python train.py --num_hidden_layers=13 --hidden_size=192 --num_attention_heads=3 --vocab_size=1024 --qk_norm=false --tie_word_embeddings=true --beta2=0.95 --train_tokens=121900000
Each number is 500 + 50 x the weight over the matrix's rms, rounded and kept within 0 to 999. Layers, rows and columns count from 0. Numbers have three digits each.

# layer 3 MLP up, 512x192, rms 0.0908, rows 248-347, columns 0-63
528547599515525492465564501523517483474466538506548447562423472365500527510551497385547456493494563472445497535512496458548518532489601520498480468487445475618504450471423500437546588547458559
467521524540505489536544444488439532594376466505478561428583481624508518576578493484521585525432423576482553492431529491487434542394418502543486462501523490488453496555533487508439517635491513
573447514478528563505548576535512488518558475507490551474575439468494553446464559569480486441462454441455526520478460490416537492498446531502493507498546513460448466484493560486580453469585517
568485546514504516534535513591550591476440545509482577480510508491505516498431465519541553578461478443598547528537461459431519511514520429538422434466500497434482547533449527442495492543439448
494539468608561460558512527538594513516593525377519392497479453455604516518459490507547516522500540507556457424513491504441481556623501534474492565407485519531502496453575555456364510422467491
460479504499494577461466480534540418527478608442536474462452459434603488501469470469572576473402532597548480517521512456504552509561539543474426449550548472452539458501449582508537477524487455
430423459438422532528492523510451520431613458577550529473418478514476463552537500503475522504500506461450507398458539466546493481448538577477454505539488525509501453491530603443575485562576413
525455495558452494399477488538531506588393420459472487417459499504481453474458477530519555568491522507526464505528565560546520549465537512419545462427561512512549509571505520573472454562410559
532458489481580466549572446574501517443518467556498550507499434549558499524531570523473366431497482543482491530452482571525471601478481502515623477426429455472516500575537456500497486494500536
557562503483614599471564470464635451524455537434531482494540418450509503495516482401449452424490537553525564515573551504484527552396470512461553550553566463430567473501526527503407521543477459
521510481451489499511362350535475532496522523470477488528479591509485488520411421543534510460566572440563514521564551490457510479504592559606462449484557479525404567533468457468576458571596551
465502464474499520535467564492381520520544504558486428509484450510435476570531414489476495440520417535479453610511497494492501479527446554555482463485476506497536533586472527458451536477486511
502383437409454585498480457545467514518463500531542467474573461517524497497548614512488476527455532440491387486548500485492444478416466556417369399537560496552567496493447458501565470433544434
397584517499480532524544471514583551478435516417548437492483474495514464525477393439492501522538449492564447523537590510569514532509491499414463524444543504500551564490546485502502522443458503
394439560466540508473535439470443588551564578483442555451514518501486457473483473509488522410457499564514477499618490537454559529535446469570598502504502470427580386460493502459465552475452531
499544485441477502565494548513596589424563448549558400578525480432522521455562484572508505496437491481504554553544601494406501364552442429487461515571592533464500448432473522453586502467534451
487514569580440460474572440577555452504484569574469457504525605527522502503509488488564617548494519520477410455565446548466503476386434390504567492648565573494460537540506472496454506526474489
559540584460540495553470475423443522511479614436619423458462472536468431415493533564517463540563528514486511560537611576558444539577630420530467612480489553572540483590444551633485501371534446
518623453493579572552509477578464550452501443552515453442573542412381523451429607575516432427464481510437472514555586517451354527613522496494475558424487429609424462370589418547490545597520476
550474414462550546469573560509514552481564479419523500458544601547539473469493533453590567507457547523452474451444584419517510453512525497452549490474505548440500458500441568486583534495490513
435497595547484494403559516515533536509510540512509503524449508516504413444512536616454438533485442524452537512490421547502621516442533467484435441535591514462546505456503535514542478455537491
510373458600407496571446552472462455539499543495503514516502520425415518577476456610486452541433513457456503428542533518500478512523533520568505513478551534529540367448514567604550552505383500
505417518531508466464478547449574510542442453428485533523453421537520494517524452422526574520481503492595526538519496497490505412411449523532445452496498504533535498456513453517434539510447485
517504551475510529521457462569433602497478510467354454455492421568543454488488461505493479473505443491552547519594596584532455533587457437537412532504475540478552432504481461474505515581518508
454463454526439547542493560520447506560458521533528501555512588538462513512463463481506465476514564502438515485464512516431483539413480540576485506605428514507449482447537493550459462608440456
447481515478587514524548453542460473474499583513635520549431579504426461448524467447433496532495402464506529479478557474496496558562482593532527484436576454385483581435430639494468568463457524
526527541451417469451439441513454527548558426433457546489530510489600477481588537502497545487510598467498471447518500408526488446502503537552541531452525476536492496550481414532481535505468485
504479588539439452530465477515497543536487531521533512470575412576477429518622515484405450390552524474581512447469531532444479521502500393486564410350400508538521565551485461376483392552452467
479466546428479456567557604594538474534546474506593599486589523603615483452503496574476458508497414485483469621427383532545591466525525599420520496445468576472525451511435445463539524524427484
536430426550436586496520476438489415630531453421507446598555496576545452535548518467496498477454507488534501471401654429509445460463457471478389469497578585500448443492435564504502594494406469
438477441553520471420448467504430514561504524549563540486440500506513486549494448437401485501478413482560586505506482489562511546440516477523509489485482555561510464502516455453460502431517457
542589517519545533454410484463389443552426487556487431422488410521558435440470526514534480451417494515562526501449529446504449399505501469445494405454472509504469503563452490525470522509535485
458405457467467494500455507461450488592487499603563503442582490515506508460481477578524554559573476447549493477544562450469527554536564520469518522537493523498494481556441405493597477543571464
582569555563491666498485508498519633587494550486515545424482474585508447474474480501456466538468458508559518485452381463588557477514470523413486568474570400459386510459605536458452568559592508
478618438537503378521496605457399409574471502470458466518519562517538519530439569535557522545466487519436455527522535506435586471529488411546537515543438540435591576495486583513511479409477450
487494445563563436523466553568562519508448584539607567507483508527532544461470480536494396410488471538545471448493494520560521546543563371490492503509399450550573543526477518510501484498565510
526497583535560422524570455508525551544482539474468550478451451550476565446493504524456480529480469464484486490523574503523517596528506541505448504470484549532511510553489556430516410551516475
510631402489480487435490505468523408586531518463492464502469431526449453591538437500403412472489404480504498538516469514382504564594479528379517492466502509465523501518494608419450586554454521
493565501558559462396462534547525464506520456493453550480492529479450400490427542418485599591477573512521362491533524506540533470552533542477499544428508573464480413511590500412373548572462520
444609433533584492637609602524544446535584527459492432595532491371527461471468460490514428550521444569488536416495493462542524559487405378456572437495360572613464484453478461397547544478518472
469577571598604477504388393603526394513492508516456599437497505495462436476492573387563609607456405493400483514533424530526494566548582517478463496516510463510566529450512361519413492446543578
504492499454444605502551474509521586522418485490483484454483456470498499531550543542501415465539532500517510451546474474445550540420540490532480468468427481396512483603426456468498526590460587
580442462536519569428538540532498430570532513408560472519462548534525456527612436566474464457439559425564444493440510592537374511480471558491421482394448501526445483566492493517447539543443469
475504447538514511480538486478486506557569573535486554573471485580458496483513443494512589469469440539533558552458552591552516510529517433484457449474443462518523527435452551543595440484453518
532515507563502534470449520519548513401476509483484505505544472526522456446575502527499487434507495406349498525476479481460531511479517485473514509528468569511441465511484488465548416484545529
484445528469574447454503461531571513543439355459481534550571519518487518404516533396459338418521524526471494440506432571423488540474456380444561455365565433572522472510494342441379533380515546
460459434483450440535568549600531485509539378454424474581442570493605432509507445432534517455563442531545400493436406474412582464568467461492498450523484545447412534431496599542530558511444464
472429564529484467493480557524497371535471578421519574584491512461532481495486551525449516537438575471471560596494517482469570560562577502506505518491446475433447460429443490533574358550492520
415585526566421605506482508603570505628527404500470460508501501447484482537471498433569549467420568452558570572423413510438454468606490570548446461536618471482520558512486499513530560493420456
440469396447426497466540500498471496456530446578510536507458475488402409424442420448453461550544485439456485433421515513377508499512578523544518376475513469531503482508509541517472508514432502
462424496482528469512518558541571496529426443586457488451531503476424511531470473554483514444546506527566502505455434471427473464619475481481400464573432517552497520523604532558514508469500500
482517605451484560512566536580502550520513539408529393457537583513515554417538459518479527588516461534564513581462478511520501438525517499499445424507490498490528548466483469510468487476472609
539486484555503469509544484464528493443545457541465521469498565494420470525478447536467415440477493460584477492566482499429462600512521496454482476462462513428492584478481544503479534415497512
490587457420493531464530558565592514451527507434490508495585495523520512417580513432524480474528483503559505496521472520415423430478485455513471535510493488531506575494448501479518527502437503
541456439501524446447507534530494500475452524476507469484484517491496478494521500412494432534516524541465494466451497480551451472448525523465498539485480544533452412613566521480470569495447559
505614442470513473474501403472495479438634575531438551577380490482534477696520495522455439481452416447486519504573505524489473531592513515461440448430555534406507522475499424568537593479422566
540459488539533559481480451484477621517514491410558494445566484502530619397470598531521496452455524507380572611480566528505500441474469453546466537534575514515432526435509569495456457546501462
534546497558533470512512570486465464514443460509448511523595508505504537558476483473514504459512514474518544482539474481527539542513410559542482467512500470515564511517478549561475568519513436
513559571449530513550586461506590489520556458446494492579525420515427377566598461453436484462481513558470472555511456490394489550421365536570534482517466458493609637507362453512480559441482483
471491581508493460485480506601485507484349525506560469539464532494490394524538534497532591586564490596495479505427514426600508416510501525535474534520504404534513494449541454500489519534507513
394507484591528348534461478460520489505453482432537548504535493527590502450482496536507483576556520427526527415495553510467490541522487516511491448478443522606567606562524423496532534539480472
583481544507502415591594439523496559464469545512396441468508505574500485495636501520443452553486493460477490474472505526543377578477521500520511466424537501501573549579472566512498576515534535
492421509539487390589497516447522482497328507539457472526514489477534424509540546486478476583472550427446464532597532476417470528500422436445528433500533561525557475537464482520564495528521501
521469425491454452566493527478545561447533579451557414521564517427560580556462478527521429417503505483490443514525441589479407550444480550496498572445442570452501439496456480504514459575485521
425505477458539443566544413500466474451505498449481560494476489484566520437518475571505454428507400456429427479427549492500526493512528467460510507438543503483457354509474422506565525501489468
420496467553540420474521481565563415500519538496502432523458546437494508558466553514498533441477490543512499514419440540442523547498358442492577489629547381496437473602530559555515463529600455
499496597434559456572448486472492533584550600516463433390576434426562364459446495500607551542510558548566633475480591524557540497523402389457494514525511526373591593626434495442404397470486500
493581510500485549563506487586503557525507515462573544560483611503564408533551571591377444401511547445519541531483387517625444573508483411544493503427502471511479537492488548502524549501434445
448519494576493475519488554588551468598571476502526488499483469487590542503470511518533518443504501531487562482554467593330521528463494506428424490414524448553469484429400509423578460524517476
562496550472536466515584501497540471527503462503507430413527472440453454492468524537490482552477453531488458519466427559459451538475584483511475520530443438522526488546496524508527532573544509
509499531535540413558560559503591603555496533482535503507582514512493546440485450493489436575444476544411589506478529466614472600472543509542494592429501458577602393464540589599460496563571462
438458462513523479527430438515448551525441556525523568541387550523539477499502363520568627470522415501438491480530491438556523546492451397470349467517474585468424465460556510533488463486494509
514528518547536477521485557497474540480543548514457434461483520583532499487532493503415483455570456499552557448553580514432457449494569380505427411501520437528499523509505430473514535513440447
479554520373434338468427508479517455419536418490444557455520457477487440529416494404438534510461499429514525502661509550596406469638494458522379531399582471589535574548509480635539635550508491
447521508514470467534470503476481460433465499502474500555547550482551505501497488444498538474519535498510553545444423496471438466508557505495459442471537496511455548505464507558495460563458534
472484405527507568529547491515434459488573485604447437552514506489497610556418449554476412469638461466424589456476540540482384498546497510525463468531559405582441536526518452576541546458520531
509537516468525490467537533485424595571543427480439573472385553467506485569502472506506508554511534454494565580433481473470606530377522493495483484554467537447382487484443430451492503466431532
446473508518521507449388536477471502487514515520492547475502478519466504519510488544425457513476467485435511464534525531469425573494565572521480483506498473526502504524531546488525460528508519
467471558521433440519514472467558504410532493470458497487450439498505452485355528496568452442581497505420512504427424514465488494520505498511476554469457523519510500506416491451453492517460508
503534529521529494500505524509480496481504434523463497470532474520564524433532596555504492495548492529535498476471527544476483405443525421460520463557454487561477527541544462541576514515488464
516483484448516594582476483510505479583458462405501583473474561527480471461523470552491438586481480477550469433585512558509512544572469428545464526504555505502520476557465414511536520507513486
522514546437566448526486463503527471559475428531500517443532491561546472500487419487507534522544449439564479537524542461470544543458465415568495497493473509567432518520556471521504453598472597
510517428465500487488504531509432476523545587441561354480500512470430413440503526614490484547550571512531593431427562494562481514499504608460581584444499562487505541565588499589530535543508535
504580455491457452501461517565448527534598535519527499547438511573404461500525458492447451575485474471479551586523499538512396504488524486513493421539435474532488482556493524441540403552496465
546454530497469467572438583580527441511525489465407487437443535440473478560481512495467501578545565545551566507520459442571529562532582548544438576503397544527538515458457556531484520526431493
500442439524491387572479514545505632502415509558392487484430463495469458559479462373505552584538527577497484514527506450467538473469516477522482552470462429464555622424499541381499491450513487
586537478479524467465516449439521465519489442406471410507470466503496438428427566511425480538457508489559542451511531504539543534493467558498564568447530472473427501531430594485524509612447556
483557482559465453484446454498503541465523516443457543479541459505562423556499536522559431512476422560587557405553491501499608559504477484603499432375542473496484427488485468577434565477450483
501465514416595535519531478507517422517466498577484552511559498517452518519522571539489568552427564526401460492543544517438528570578664586499526493489544419522545449461475554452500553477458450
546556525520545455499509620530426486510541499477510572466544462529513380482480466494466562555463534456600478557549493535399548534515514508442522397472395434582448552512445425503541476586468516
517497512496472495480476504479550514491492625524527486399510473510504497563568478426512501532533491548511500557498536440450529477483494517525537445467438413557554424541495567485504459449441450
553473480437497484483555419511516519414501414483477542509538482524421547613468420473579514499425400474492549452482507512485423585413464498456506395470416518489456571565475332484376557524463497
504533517529537511478591510550488464452476553495470449464418484436447460420477459444652452513533531487529553517528498440418468500608437509450425438488500566493493516526533463468531419516523467
594572566465536494569413566550487552519470450503579454481422488492444484492519528585524420474526426627533519583436498458495497455499412460483513549470398528499507510451566504464372510536480557
474438540476520485580548515532481468433553502490408539578538617441463547539538515528541509519551438476575524455493520488529469499549529436511427435455510550441523486475473505415618499523550476
482552444486507575528489521437514529479482511484463543474481460619507581498525443458528505349540451569530513483500558475550485498467480521431626512521516632499532452484476466462529459503482538
539464461541438405527498563359445455556475549508477425436509469416418487422482516502523532436451531490502651395463467501484510521594468613539566590414427457446507546579468441488507534670535464
509623498570442514521497495495521566398514560516469496500589528516479484472472472397578554524514561416591523513532494524472516604524646499455522597472447420405597457488472470553504509479520467
553467492532481523403506523487510517505473540551427518498568503544467524486575550643485400493432451443539520564487541552447564529529470525512509478480569531475533456453464605523424402455511433
601478479640515529661466508455447457481474507488470469567508375494451438526576557466443572462407530501443591570473503493445535625478497592573559603496599565438549480431439587604390549556507479